Each number is 128 + 32 x the weight over the matrix's rms, rounded and kept within 0 to 255. Layers, rows and columns count from 0.

# layer 4 MLP down (transposed), 512x128, rms 0.0741, rows 313-339, columns 0-127
[[ 89 129 144 154 137 191 137 129 158 142  99 131  98 139 176 109 159 108 136  79 149 103 111 106 101 119  63  66 182 166  65 105  84 136  65 135 132 132  41  77 122  78 124 118 121 127 150 135 100 152 133 174 110 149  99 121 127 109 103 113 136 133 130  65 112 199  94 144 105 151 134 122 132 176  92  97 194 113 124 126 157  82 119 186 156 137  72 143  97 116 107 142 113 150 157 163 142 106 117 117 144 156 131 106 170 126 123 121 150 146 171 177 137 173 109 165 132 151 109 103 148  71 130 150  78 121 137  76]
 [135 139 123 207 165  70 140 160 126 176 100  92 127  80 128 147 120 122 102 139 140 152  89 119  56  95  89 135 100 125 136 136 123 187 114 106 130 101 161  95 169  70 143 134 157 118 105 118 103 105 144 126 109 125 144 121 142  89 153 141 152  95 150 121 102 107 123 147 121 112 156  88 156 136 113  64 114 177 156 120 101 157 154 152 109 112 135  83  97 130 126  85  66 120  92 107 117 158  96 140 131 104  81 114 155 102 116 133  97 119 119 105 129 115 119 132 116 163 142 163 101 103 159 116 147 138 139  49]
 [ 97  93 119 181 155 111 108  70  95 163 131 125 133 137 105 115 142 159  68 158 122 161 170 131  17 108  96 105 167 161 129 127 141 133 176 184 130 138 166 116 160 158 134 106 111 145 133 106 101 112 147 137 128 146 151 100 108 149 121 104 101 139 121 158 148 170  36 148  66 133  69 124 122 114 117 131 114 121 109 151  84 194 139 153 114  87  86 152 150  95 109 139  61 110 123 143 203 128 114 147 147 123  99 141  90 162 108  90 118  82 130 108 124 144 158  37 121 127 100 182  88 114 142 207  88 191  74 143]
 [ 99  79 114 103 119 143 176 173 197  72 158 127 126 121 165 107 138 133 134 134  87 161 121 184 152 126 195 121 152  85 200 109  39 121  88 127 126 130 132 102  52 119 189 164  97 144 135 113 156 143 130 105 136 122  94  54 124  97 129 132 179  73 102 171 175 110 161 142 129 120  87 126  95 131 136 138 140 120 157 101 130 156 151 164 115 187  99  51  86 156  91  87 137 178 120 102 141 134 138 132 168 175  91 119 175 127 113 126 162 125 132 104 105 129 166 109 119 106  90  20 105 155 116 143 142 141 141 135]
 [132  75 114  76 135 126  67 196 153 111 165 127 141 139 162 145  92  72  75 141 172 116 104 105 154 105 137 170 108 128 158  94 187  59 112 143  93 126  87 158  90 121 144  82 103 118 106 133 155 121 112 139 173 159  87 151 163 148  99  88 110 112 148 124 137 101  74  75  80 114 121 113  31  75  57 171 121 113  88 109 134 154 139 121 152 136 161 136  49 146  84 149  77  92 119 179  92 149 121 109 165  94 115 147 126 118 180 158 175 170 143  98  91 126 144 104 148 125 110  79 122 149 129 148 172 131 175 129]
 [ 47 107 113 157 117  90 133 138 105 144 102 146  56 134  53 144 116 135 143  58  90  97 102 147 209 103 164 169 138 197 103 184  66 146 123 144 130  88 163 132  46 121  90 161  44 126 118  91 113  91  91 163  91 129 104 144 143 188 112  58  94  91 118 147 152 106 125 137 117 180 116 118 150 113 150 125 154 127 130 134 111 153 162 140 161 145 139 131 143  72 140 113 184 134 129 138 138  95 182 139 131 135 198 134  92 130 154 132  83 114  93 150 120 109 142 103 129 118 103  66 123 144 159 124  65 177 143 109]
 [ 91 193 115 141 129 139 105 112 144  80 157  88 150 125 150 136 155 146 118 111 127 122 178 147  94 143 128 117 142 112 129 115 158 167 105  91 108 180 110 127  73 137  79 108 134  85 141  93 170  55 113 108 176 162 168  79 108 124 134 113 100 126 120 125 163 181 111 146 155 153  81 167 159 152 145  86 117 173 114  90  93 128 124 107 181 150  91 115  86 145 164 117  78 154 136 117 140 196 195 117 144 146  81 112 118  97  75 141  91 131 112  95 112 164  79 114 189 104 114 138 184 110 140 122 119 155 189 176]
 [115 148 123 128  65 153 116 185 171 121  78  97 139  66 152 108 106 142 134 139  88  84 122 143 137  83 112 133 105 135 120 158 139 108 115 144  91  98 163 132 149  53 163 118  81 120 135 108 103 143 123 106 130  87  91  75 162 109 125  69 104 146 138  97 109 168 146 135 116 107 125  91 147 118  91 184 170 113  69 131 156 139 107 137 120 162  91 165 134 130  98 157 109 155 102 171 124 160 156 127 136 124  81 109 112  90 126 151 147 153 108 123  93  72 128 101  77 117 105 118 111 136 152  88 143 151 123 106]
 [ 70 153 145 146 111 131 176 135 191 137 137 140 138 152 161 130 145 140 159  88 172 134 162 132 115  64 136  70 143 131 165 141 104 137 111 137 146 161 106 191 134 158  88  94 111 118  59 122 118 114 181 155 148  97  94 143 114 126 160 113  85  73  95 199 147 117 121 110 161 121 196 117 126  78 170  94 124 171 149 144  84 114 147 143 108 199 106 122 109 121  79 126 132 168 129 131 124 154 147 132 164 110  54 139 128 119  52 141 166 125 110 103  92 137 107 114 142 196 138 161 121 167 104 118 200 115 144 123]
 [192 147  56 123 147 157 164  98 153 127 155 169 147 111 118 151 121 140 127 173 108  88 102 149 160 103 189  82 118 147 116 124 122 120 172 166  75 109 168 165  93 141 138 151  89  99 152  88 135 136 137 133 223 135 180 158 122 111 145 113 128  61 131 127 154 123 106 121  94 143 118  73 156 154 163 119 137 132 130 122 135 124 115 105 160 158 145 146 216 172 142 161  75 208 118 164 147  88 128 184  91 103 181 193 111 138 155 167 142  81 192 143 173 135  74 158 101 151 130  93 103 154 184 131  86 144 159 126]
 [107 143 138 176 124  81 155 141 178 108 172  56  91  99  67 160 169 210 139  50 162  73 146  77  81 119 178 125 135 169 122  95 140 157 103 108 197 101 115  72 107 134 101 112  80 183 101 123 141 183 136 178 143 133 131 114  82  95  95 126 167  80 104  96 152 160 138 145 183 136 123 138 152 133 117 118 101 137 149  97 101 151 172 100  42 155 105 159 148 155 127 154 120  96  86  83 130 155 172 152 121 178 135 135 122 121 126 151 157 144 142 118 171 152 105 139 134 146  99 141 144 153 158 137 108 116 126 121]
 [125 127 146 131 130 129  62 154 125 119 144 114 154 117 192 121 142 114 142  95 133 167 163 152 151 123 196 104 139 114 149 109 111 209 200 134 148 151 139 174  96 112 158 137 105 138 116 175 153 116  87 114 199 141  58 118  81 152 119 111 111 205 165  97 156 142 180  61  94 104 101 132 107  86  85 166 125 136 155 117 174 107 130 155  97 111 141 122 149 138 156 144  94 150 105 176 114 161 135 123 161 165 125 154 108 123 158 144 140 141 161 125  94 170 104 158 113 156 124 126  52 167 110 158 166  88 168  73]
 [108 150 121 104 173 130 140 147  94 150 106 119 108 149 112 126 107  95 156  75 129 144 132  72  94 115 124 133 174 113 157 123  94  83 126 108 168 155 125 147 156 130 145 145 175 117  67 142 119 121 101 144 129  81 166 180 143 142 156 126 120 106 100  94  96 120 112 147 120 189 138  70 159  97 208 143 139   9  86 104  84 115  67 132 138 133 107  72 150 149 172 224 171 115 112 128 117  96  66 156 138 165 133 124  92 154 118 168 158 118 128  98 117 114 156 118 182  64 104 159  79 103 127 160 115 144 159  88]
 [185 147 143 121 116 207 154 173 158 165 185 105 155 131 118 152 141 102  92  73 125 101 105 107 127  91 133 159 173 169 135 117 150 104 160 149 165 167 110 137 173 125 158 186 117 109 135 111 215 151 127 135  28 166 131 193 110 134 137 164  84 175 136 118 105  98 125 169 108 167 139 123  98 173  90  94 148 118 142 133 115 166 119 155 119 123 111 131 110 142 157 145  84 171 132 135  89 162 101 130 103 111 121 111 114 111 162 121 128 152 113 164 122 157  92 157 103 128 179 165 124  90 128 128 110 167  95 123]
 [187 111 184 160 108  87 145 125  89 131 146 137 115  73 105 104 154 122  89 127 110 103 128 135 141 159 161 138 173 160 175  98  71  92  68  56 141  88 159 162  89 161 109 140 154 114 105 115 118 166 116 138 120  63  87 116 122 115 153 134 113 142 140 214 129  48 116 139 172 134  97 100  92  86 142  96 151 113 136 147 158 113 118 152 158 118 156 151 162 104 118  66 141 174 140 156 197 108 125  89 107 134 203  81 138 110  66 121 127 142  89 136 128 136 132 128 112 106 145  81 127 118 119 155  94 145  93 136]
 [149 182  76 175 151 100 151 139 158 145 166 172 101 182 142 121 158 134 131  94 130  77 138 177 150 152 154 101 163 134 180 106 131 112 172 156 152 157 157 138 118 166 143 125 166 150  89 151 142 122 143 107 121  70 140 167  82 128 190 125 104 150  91  91 191 149 149 115  52 179 133 117 150  26 141  89 164 119 157  88 103 146 122  89 138 158  67 114  98 138 161 100 122 215  41 161 116 155 171  91 131 146 100  91 101 187 126 148  85 141  70 145 107 192 111 120 117 129  69 154 100 178 130 179 173 153 153 183]
 [143 146  71 166 144 169 142 107 148 148 139 135 180 131  84 114 137  71 115 121 147 129 162 154 129 122 104 156 117 103 135 145 190  84 125 107 139 134 151 113 124 152 134 126 145 139 131 158 186 164 135  91 189 117 126 156 147 101 109 133 117 137 148 154 141 111 119 152 143 134 137  96 150 110 113  73 147 143 127 134 144 101 108 128 158 153 150 115 131 122 101 123 105 177 154 123 150 130 139 175 178 136 131 169 141 122 141  54 190 139 172 113 155 140 178 141 129 124 140 137 159 135 152 111 139 113  79 142]
 [154  97  64 206 196 155 109 131 134 124  75  90 166 162  68 129 102 160 148 134 148  96 126 108 139 121 122 133 113  98 106 164 142 108 103 126 117 129 123 139 128 144 133 118 126 145 149 149 176 142 123 150 109  97  85 156 136 133 143 108  76 101  95  72 112 155 104 139 140 126  90  82 151 105 113 116 113  73 139 131  45 103  83  79 115 122 125  96 128 137 108 166 136 184 203 112  59 152 103 121 166 117 159 149  90  96 119 158  72 122  98 137  84 161 143  81 186 146 109 115  68 180 147 104 168  63  67 134]
 [167 145 144 145  65 117 131 126 136 152  82 152 117 159 117 120 156 118  87 126 175  70 135  98 148 103  99 119 125  95 194 117  98 147  93 128 139 101 118 111 108 115 148  55  96  88 146  71 100 114 163 129 151 141 154 166 130 158 187 136  99  95  99 121 130 167 181  74 126 127 174 131 122 135 105 175  97 154 120  86 122 167 111 109 107 108 108 156  61 110  98 102 186 142  68 157 100 157 171 173 137 112 120 158 168  59 127 143 128 120 159  81 123 156 116 137 110 127 148 110 130 148 126 188 101 151  99 116]
 [128 101  94 119 116 131 146 134 154 145 137 133  87  85 101 142  90 100 115 110 179 146 130  71 114 105 191 114 142 149  89 148  97  64 127 135 156 173 110 161 105 109 157 132 113 101 128 105 133 128  94  74 154 148 122 192 168 129 192 120 161 113 125  93  81 145 144 138  86 130 128 148 140 164 110 141 113 114 128  96  96 110 185 165 101  95  81 124  96  98 138  35 152 115 109 127 150  88 163 161 206 101 108 126 170  90 149  84 140  94 120  79 137  82 155 175 131  96 137 150  63 136  74 186 158 140 162 107]
 [ 96 153  89 107  97 114  96 144 154  56 125 129 125 162  92 121 168 115 168 161 149 144 174 126 129  87  67 162 137 132 129 162 111 214 103 161 155 113 106 162 108 133 151  95 129 146 109 110 120 121 152 204 141  77 144 177 107 159 147  72 125 175 130 118 130 136  93 158 113 138 197 120 155 146  97 141  75 152 148 150 149 119 130 164  97 176 116 106  66 121 146  95 170 154  97  92 158 170 140 170 164 158 114 104 102 130 156 136 135 178  69 121 128 150 117 146 101 138 106 109 110 104 112 136 200 158 154 107]
 [101 148  82 102  98 141 163  87  99 142 163 145  97 126 108 120 183 106 174 185  98  94 151 116 116 109 145  98 124 125 156  98 106 113  96 127 149 159 176 177 126 111  89 160 166  89 127  81  70 176 135 123 151 113 157  54 132 168 124 147 167  89 122 105 105 136 125 132 118 191 102  87  78 130 110 169  37 155 140  91 159 122  81 125 109 139 175 108  78 121 135 122  89 140 110 154  93 137 156 138  88  76 116 119 107 108 128 109  75 122 120 162 114 154 156 100  39  97 120 182 128 170 125  71 140 145 124 196]
 [126 145 114 177 121 134 178  66 146 158 190 125 155 102 129 130 183 114 110 129 151 146 137 145 114 178 131 139 149  91 142 115  56 174 132 138  95 125 157  71  73 174 127 135 110 114 105 127 131 169 112 126 167 177 137 126 135 150  91 193 161 124 129  67 176 126 165  86 150 169 114 108 112 167 164 147 163 117 123 114 154 112  94 121  98 157 171 143 137 146 187 125 141 161 124 123 169 135 119 136 129  39 170 103 137  92 141  85 119 135 200 161 119 148 106 132 173 163 173 207 128 101 143 113 118 118 137 158]
 [ 49  65 123 105 167 112 123 108 168 134 127  65 108 178 133 132 176 100 209 110  89 146 217 201 117 150  99 119  58  84 121 117  96 174 112 108  95 144  67  91  73 156 123 128 105 137 118 124 128 129 127 134 164 132 184 150 160 145 111  81 120 144 133 142 121 144  99 142 137 137 142 123 112 146 102 133  72  96  86  93 148 124 103  90 190 109 168 184 131 133 115 155  86 182  91 127  78 202 124 107 176 136  65 136  61 129 124  90 141 127 113 148  67 102 150 127  81 113 169 199 109 178 140 111 117 153 103  85]
 [114 143 103 113  64 158 140 123 101  84 156 117 157 124  99  82 119  85 179  59 129 177  77 156 103 205 158 156 135 110  85 114 100 167  90 153 212 115 172 138 124 123 135  88 155 125 141 112 133 163 128  87 108  69 114  44 141 171 176 134  94 156 132 148 119  77 112 123 128  83 106  82 173 152  96 106 124 154 127 161 157 122 143 126 142 112 155 143 173 160  81 160 173 140 130 195 152 169 170 140 166 148 108 127  73  78 148 115 197 141 107 116  71 131 107 128 129  45 193 126 175 117 104  82 164 127  94 148]
 [130 125 103 177  97 138 215 135 170 127 161 131 187 126 122 117 141 131 198 176  81 147 145  96 136 138  78 172  75 111 138 136 110 116 151 103  66 118 149  94 106 160 106  59 169 167 137 111  90 108 197 157  84 117 115 154  62 192 169 120  90 180  91 163 145 110 181 149 171 133  56 147 115 150 199 161 140  49  75 117 110 134 150 169 132 186 159 150 150 135  98 108  95 114 168 190  93 147 180 172 116  93  82 141 178  97 135 115 118  51 181 113 136 133  66 138 119 139 137 144 136  99 157 127 139  93 134 126]
 [132 141 132 120 111  83 128 117 131 135 118 155 160  89 130 121 128 114 153 117 119 129 130 176 122 158 124 135 156 120  56  86 104 106 131 128 130 113  91  99 105 166 189  68 155 144  91 107 156 144 120  93 105 157 156 139  93 137 130 113 189 114 124 106 113 110  81  82 107 152  82 104 115 157  95 139 124  91 111 128 131  95  96 142  73 120 156 106  86 122 124 160 124 153  95 149 135 137 160  96 157  88 107 101 152 122 117 126 141 140  92  88 147 148 108 131 126 121 136 179 107  51 121 107 141 144  97 151]]
# layer 4 MLP up, 512x128, rms 0.0738, rows 314-340, columns 0-127
[[128 131 118  68 181 138  99 127 125 114 127 151 130 170 113 150 155  92 156  80 100  66 135 125 135 129 159 137 165 132 150 123 167 128 167 133  70 149 130  87 121 126 204 123 146 140 174 143 186 155 167  88 178 161 109 129 124  86 110  80 108 199 107 125 107 135 170 138 140  82 133  93  87 140 139 171 173 139 143  99 133  97 105 117 149 123 153 179 131 140 119 142  83 146 119 160 185 116 138 140 155 144  98 165  87 111  97 111 151 107 140 124 150  67 122 148 132 131 153 130 154 114  83 137  95 119 130 173]
 [120  69 178 143 116 138 128  98 151 157  62  62 114 119  94 142 107  89 123 157 152 124 117 100 105  74 134 139 107 184  87 186 113 100 157 118 129  92 202 126  81  83 139 139 131  82 165 160 149 148 179 133  97  38 157  95  86 105 157  88  99 144 123 111 149 162 154  96 151 125 172 136 167  92 167  76  93 178 128 143 117 148 114 136 115 122 128 166 165 148 158 147 141  99  67  72 106 165 122 117  73 128  94  46  85 145 123  88  88 142 155 157 112 131 108 120 118 109 135  83 136  61 117 185 142 154 107 161]
 [ 31 108 138 121  85 110 155 139 170  97 151 129  91 102 112 161 145 151 170  78 129 105 139  57 105 187 137  98  88 142 138 125 134 116 140 111  96 117 133 142  97  75 114 116 151 140  89  87 102 199 141 135 136 146 151 162 134 152 130 134 112 108 168 149 144 152  97  91 170 162 118 149 145 242  92 137  95 127 123 188  81 191 209  99  96 123 169 161 122  91 110 117 126 115 135 119 157  97 118 136 137 141 138 110 149  79 154 109 125 181 157 116 134 105  96 147 159 125 147 150 160 128 197  70 122  94 134 106]
 [140 183 172 107 137  74 112 127 103 149 135  72 178  83 142 141  83 107 100 110 189 121  95 136  97 110  90 130 103 110 157 128 118 135 135 145 187 120 132 141 131 125 139  62 113 110 108 105 105 125  99 175 153 136 103  84 164 177 121  83  79 118 135 141  70 211  87 141  98 130 162 125 122 111 124 139 177 110 107  88 135  94  80 126 156  93 160 115  92 116 129 102 104 171 130 192 129 156 115 132 145 138 160 108 129 128 176 152 115 134 119  65 118 128 195 141  76 149 126 130 129 113 173 173 142 117 145 109]
 [ 99 164 188 183 159  89 145  90 148 116 168 121 174 172 118 172 217 100 163 153 136 106 125 149 103 125 155  98 126 135 136 118 147 125 109 146  81 149 134 142 151 169 176 131 184 139  15 137 126 168  74 110  53  68  92 126  62 158 130 104  88 144 132 112  88 104  37 117 153 160 103 153 160 104  96 183 117 122 164 124 144 163  99 102 150 139 110 166  89 113 161  60 109  78 118 126 110 110  66 137 103 146 136 160 140 115 131  97 146 155 151 154 123 137 148  79 104 116  75 123 105  59 157 157 145 141 151  95]
 [ 71 127 106 157 102 141 133  56  80 148  83 183 146 145 159 117 131 127  99 105  84 149 132 105 111 139 110  85 110 126 152 121 126 132 128 156 134 121  96 118 139 126 172 132  54 176 110 135 136 121 123 147 142 108 115 151 180 114 177  74 177  74 163 127  62 181 133 150 134 128 107 133 113 108 184  98 116  91 153  64  95 144 124 161  56  92 142 153 159 115 148 107 166 148 118 103 129 161 138 138 109 123 148 150 102 125 166 137 152 117 161 115  86  92 181 127 132 150 135 176 136 156 118 151 156 102  57  61]
 [166 147 118 140 152 100 164 109  87 128 166 142  84 134  98 161 174 216 138 128 110 104 151  76 122 122 133 175 151 135 136  79 113 105 136 141 174 155 179 131 119 135 102 144 145  83 147 107 156 101  90 137 119 150 162 157 141 127 108 186 100  45 181 139 169 107  92 160 111 101 141 195 144 149 139 112 115 141 129 145 148 101 147  90  96 137 146 131 100 107 124 150 123  79 131 104 170  94 138 168 119 157 160 159 128 141 136  95 150 183 130 166 184 188 113 170 158 165 122 102 162 111  83 138  81 162 170 137]
 [146 132 162  93 152 129 124 159  91 131 136 156 180 108  99 188 134 114 158 201 119 152 155 189 160 152 101  87 145 211  86 142 171 111 170 169 135  77 134 176  52 123 106 124 123  66  89  74 101 123 145 117 111  91 130  56 103  78 139 137 150  94 143  74 183 139 134  95 157 163 150 101 159  55 166 111 113 170 110 141 128 137  91 127 142 152 187 129 195  83  97 104 110 123  90 141 129  62 196 123 153 121 176 138 137 110 112 118 114  86 143 108 166 162  87 139  74 127  91  45 115 139 154 215  88 101 151 172]
 [ 86 175 103 119 136 111 159 118 154 178 160 120 141 145 143  98 180 144 149 159 153 113 162 148 176 137  99 121 172  81 217 109 118 164 119 142 142  77 172 130 193  88  99 112 138 158 131 165  83 134  76 100  57 145 170 138 160 142 162 103 149 146 145 103 104 110 131 154 171 135 111 144  84 183 154  65 160 200 113 159 147 149 106 145 142 111 143 110  97 104 138 111 173 113 144 178 121 152 159  92  79 154  95 139 142 101  82 131 140 197 103 136 156 118 155 106 153  84 117  60 197  92 134 173 132  96  70 159]
 [ 93 108 180 121 123 120  83 109 105 119 137 131 116 132  80  95  76  72 170 130 127 140 162 156 131 117 142 155 101 121 167 168 136 122 102 150 169 117 106 137  83  93 151 147 182 189 147 132 146  76 110  91 133 183 140 144 126 138  84 144 153 152 116 158 126  64 173 123 165  87 130 101 161 107 166  85 200 111 153 125 183 116 152 137 160 102 204 110 132 143 134  96  90 142 157 158 120  79  92 122 179 100 119 131 121 114 115 123 132 199 142 104 144 116 181 167  54 141 108 128 113 112 155  96 109 141 108  41]
 [135 132 142 117 163 155 139 100 180 147 132 142 150 130 103 167 170 140 110 209 140 139 106 121 135 163  90 171  66 136  83 165 155  94  32 109  81 116 159  70 101 185 130  87 103 144 181 117 116 101 132 115 146 144 166 143 162 127 112 126 151 109 138  88  84 152 106 186 128 151 111 120 113 129 143 113 112  99 132 143 107 117  99 155  97 111 150 113  57 112 154 131 197 122 114  99 106 119 166 105  83 123 144 135 151 152  50 164  98 162 114 182 154 132 140  84 127 107 165 125 163 151 168 132  93 151 135 168]
 [127 118 143 166 105 115 170  98 164 163 128 104 142 105  94 158 141  72 124 175  92 144 110 137  78 176 135 101 156  63 242  79 166 150 152 191 154 129 149 105  87 143 152 121 198 113  97 159 121 104 150 174 109 109 141 185 123 109 108  83 131  86  93  99  99 119  98 176 153 111 148 132 166 103 146 120 155  96 111 157 135 162 154 109 119 130  86 185 122 178 128 137  76 109  88 100 166 116 155 145 126 148  65 113 105 143 191 117 123 154 145 159 126  96 128 182  81 122 217 141 134 172 124  91 238 109 135 139]
 [106 130 128 142 134 145 129 112 120 102 133 137 183 168 163 128 150 176 156  84 189 152 196 124 104  98  91 126  90 106 127 142 122 124 113 148 128 116 165 134 104 120 119 104 181 111  66 134 153 168 132 113 170 123 127 158 112 120 146  90 170 129 136 159  84 110 170 102 164 146 139 135 154 109  84  84 106 110 141 125 148 174 124 136  94 189 143 198 128 137 117 139 107  97 119 119 109 141 154 100 150 120 155  90 154 138  55 160 160 163 145 100  98  96 182 102 198  95  89 125  60  96  99  90 102  74 128 162]
 [135 117 106 125 157 150 132 142 128 148 168  93 122 154 183 123 131 136 108 151  50 140 133  71  78  84 128 114 135  48  72 150 188 110  69 204 105 135  98  84  84 122 180 114 156 157  96 123 131 116 111 144 118 158  94 198 162 137  93 114  60 106 144  98 163  84 131 122  76 107  87 140 129 177 140 128 131 157 132 170  95 121 176 145 144 116  70 145 115 141 109 148 139 114 155 194 122 158 128 123 112 170 163 149  94 126 164 145  89 140 129 127 156 134 153 165 114 125 203 139 199 121  89 119 141 112 157 189]
 [ 93 145 196 147 111  58 171 160 128 111 156 122 138  98  60 126 177 121 101  70  90 153  76  96 103 171 162 110 134 104 108  88 183 107  92 146 108 101 131 185 169 111 124 100 187 124 133 213 124 143  76 121  58 126 198 156  90  98  77 181 118  96 149 158 121 124 107 123 101 142 109 118 121 104 105  41  87 127 145 142 128 152 154 118 124 159 162 117 194 167 123 139 202 122  87 192 119 118 182 106 118  94 135  95  93 151 121 114 122 210 173 189 203 139 140  97 131  86 126 136 150 164 112 160 198 172  79  85]
 [137 170 157 112 126 106  60 149 120 176  93 120 129 155 152 137 120 149 150 165 134  86 142 154 149 157 157  65 106 150  95 134 109 103  69 127 153 135 139 173  76 145 187 144 144  92 117 124 127  60 115 215 112 126 246 128  94 165 146 146 146 103 137 126 107 138 190  92 113  86 117 130 132  68 175 206 111 163  96  97 174 105 163 124 162 124 129 129 124 136 163 111 200 121 141 129 173 154  91 119 129 140 132 146  94 100 116  73 125 133 124 139  89 109 148  81 116 127  98 115 111 100 181 120 114 137 133 100]
 [142 109 114 140 155 138 143  87  80 131 123 217 175 148 161 164 114 112  97 132 137 110 105 121 148  97 163 150 168 111 167 110 145 207 173 104 188  82 136 139 126 101 145 157 137 130  95 145  96 144  63 135 167 143  78 137 132 146  70 130 132  96 132 144 140 106  92  94 165 101  72 115 112 118 133 158 166 102 181 196 139 104 127  89 138 109  82 166  76 175 171 129 122 100 117 157 173 126 177  97  96 114 114 139 129  99 128 103 175  84 137 123 167 120 120 107 160 141 111 111 113 120 181 121 132 111 141 134]
 [110 111 145  98 148 162 144 136 143  85 132 116 139  60 163 147 130 104 119  65 145 134 144  90 131 150 127 205 207 154 110  97 133 147 147  89 160 140  67  80  80  84 140 110 109 112  96 186 103 125 108 108 123 141 178 111 111  96 164 139 115 184 125  81 107 166 109 148  84 129 110 135 142 151 182  78  99  79  93 144 159  52 157 118 164 182 116  78 130 109 120  83 146 140 168  68 156  91 146 143 115 143 147  78 142 132 115 129  94 143 112 107 125 145  79 127 158 153 175 146 136 154 166  91 110 147 159 166]
 [172 115 149 205 143  94 164 153 103 115 130 165 157 138 126 131 158 108 154 151 132 155 138 206 157 159 122 116 173 116 159 106 150 174  91 113 107 127 193 133 104 119 210 109 160 124 120 130  69 126 141 174 116  89  67 110  95 147   5 159 140 123 189 132 126 130 177 143 164 156 113 153 174  53 151 122 105 165 143 135 135 174  97 112 109 141 140 128 173  99 147 105  57 132 149 113 116  77 117 120  40 156 134 175 104 124 146 135  99  92 108 164 120 189  96 101 166  91 122  82 153 172 151  60 131 140  78 131]
 [178 116 109 146 132 128 145 130 129  89 107 108 121 139 114 153 127 122 157 133 132 191 117 138 169 133 172 165 143 121 135 159 133  79 173 113 124  92  98 103 140 117 104 164 155 159 114 140 108 146 161  61 181 164 185 130 154 179 137  63 109 216 138 128 133 128 141 122  57 154 127  78 107 148 158 142  90 152 153 136 139  83 141  68 116 135 105 155 139 139 137 129  93 121 206 126  61 138 113 141 136 107  96 115 172 118 200 126 119 134  52 127 102  98 111 116  77 156  97 145 130 181 183  93 143 150 173 141]
 [140 167 131 115  73 103 144 144 119 144  82 131  83 101 161 114 147 162  95 149 156 154 172 100 156 137 139 181  94 111 194 137 121 165 141 113 167 105 119 135  94 100 112 107 125 109 167 151  94 161  94 165 104 174 158 126 113 155 108 128  64 110 125 160 193 166 139 139 171  99 133 159  88 130 189 124 122 114  92  88 131 183 115 153 150 162 161 127 143 103 149  87 101 111 127 110 156 162 147 126  81  89 132 124 153 184  89 108 120 124 125 126 101  81  21 191 153 140 120  98 160 123  80 101 163 147 182 105]
 [130 101 109 139 107 184 114 133 102 150 130 113 152  95 137 156 112  93 116 124 112 133  69 144 106  97 142 141 148 149 155 200 169 140  84 167 114 174 153 115 111 100 101  77 174 186 169 112 117 193 161 132 183 135 120 112  51 187 215  79 150 152  67 106 126 150 135 120 152 154 115  63  98 167  86 135  97 114 138  94 108 126  81  77 133 126 112 147 121 106 151 192 150 119 156 160  62  85 155 116 132 142 127 137 106  85 120 109 165 147 135 170 162 157 103  89  89 149 171 125 113 138  83 148 102 173  81 151]
 [143 198 122 180 124 152  84 194 109 146 109 123 126  85  42 112  74 144 208 116  98 184  46 141  77 134 145  74 120 157 146 116 196  93 177  95 161 109 169 111 173 135 143 184 140 161 167  94  80 145 137 134 181 152 159  88 105 157 138  99 118 107 152 108  83  94 123  83 132 122 183 119 133 109 121  89  90 176 133 106 156 138 145 159 129  76 129 130 122 106 143 132 119  72 154 191 106 120 145 181 133  75 165  79 133 117 140 173  89 113 151 145 175 101 143  98 114 122 113  72 140 120  98 101 121 102 103  74]
 [ 96 132  99 131  87 130 181 130 125 109 146  97 118 109 145 138  76 173 150 122 165 149 135  97 168 136 140  94 130 111  91 137 124 110 159 108  89 169 157 141 126 182 132 183 179 128 179 147  80 131 115 139 126 130 125 145 119 139  96 124 145 118 132 197 150 145 146  99  44 136 108 151 130  17 143 158 131 115 154 134  96 158 167 102 111 160  85  99 109 143 143 123 126 116  87  73 126 160 113 127 125 103 173  67  99 122 184 168 110 166  97 157 131  90 159  99 120 146  55 213  84 142 125 113 107 121 115  76]
 [107  99 128  94 110 117  94 168  94  92 131 184 182 113 155 132 183 111 108 151 101 116 134 201 170 184 141  95 108 169  56 170 105 158 176 162  86 146 135 163 113  86 160 110 106 132 110  45  95 186 129 176 182 148 159 100  89 138 179  98  76 156 206 136 164 125  80  89 163 123 139 159 109  76 168 117 140  42 150 111 106  82 119 151 187 105 171 134 130  96 109 150 129 144 139 108 104 117 121 107 121 160  92 129 130 177 123 154 123 131 253  98 153 125 112 114  98 142 109 112 106  93 156 148 146  95 138  79]
 [183  86  90 130 128 164 165 136  82 131 142 123 116 108 131 130  96 158 145 124  72 143 134 128 106  80 172 126 116 135 163 155 113 133 131 123 131 140 128 201 137 108 129 160 102 129 146  81 101  91 172 151  38 103  89 159 168  99 128  94 118 139 159 110  76 128 135 192 122 153  83  92 154 120 134  98 139 176 156 171  96 105 131 161 158  64 162 152  96 119  90 101 140 119 147  80 102 182 111  99 134 117 150 170 116 159 131  85 137 139 112 130 103 143 163 143 148 157 119  96 153 125 164 135  76 154 116 144]
 [152 146 123 107 110  82  60  41 128 108 101 150 148 135  87 111 192 101 118 170 153  41 141 124 132 211 129 108 123 135  65 117 140  70  87 156 156 125 124 112 104 121 156 168 164 126 169 130 190 151 153 121 164 111  63 137 124 157 129 119  82 160 114 104 104  73 102 131  97  97  89 118 162  98  94 118 143 111 102 117 122 180 121 116 208 113 145 157 135 104 128 133 148 122 158 190 103  72 169  94  99  68 119 161  34 137 123 122 153 135 135 132 134 106 125 129  91  73 163 150 123 111 157 173  96 139 121  58]]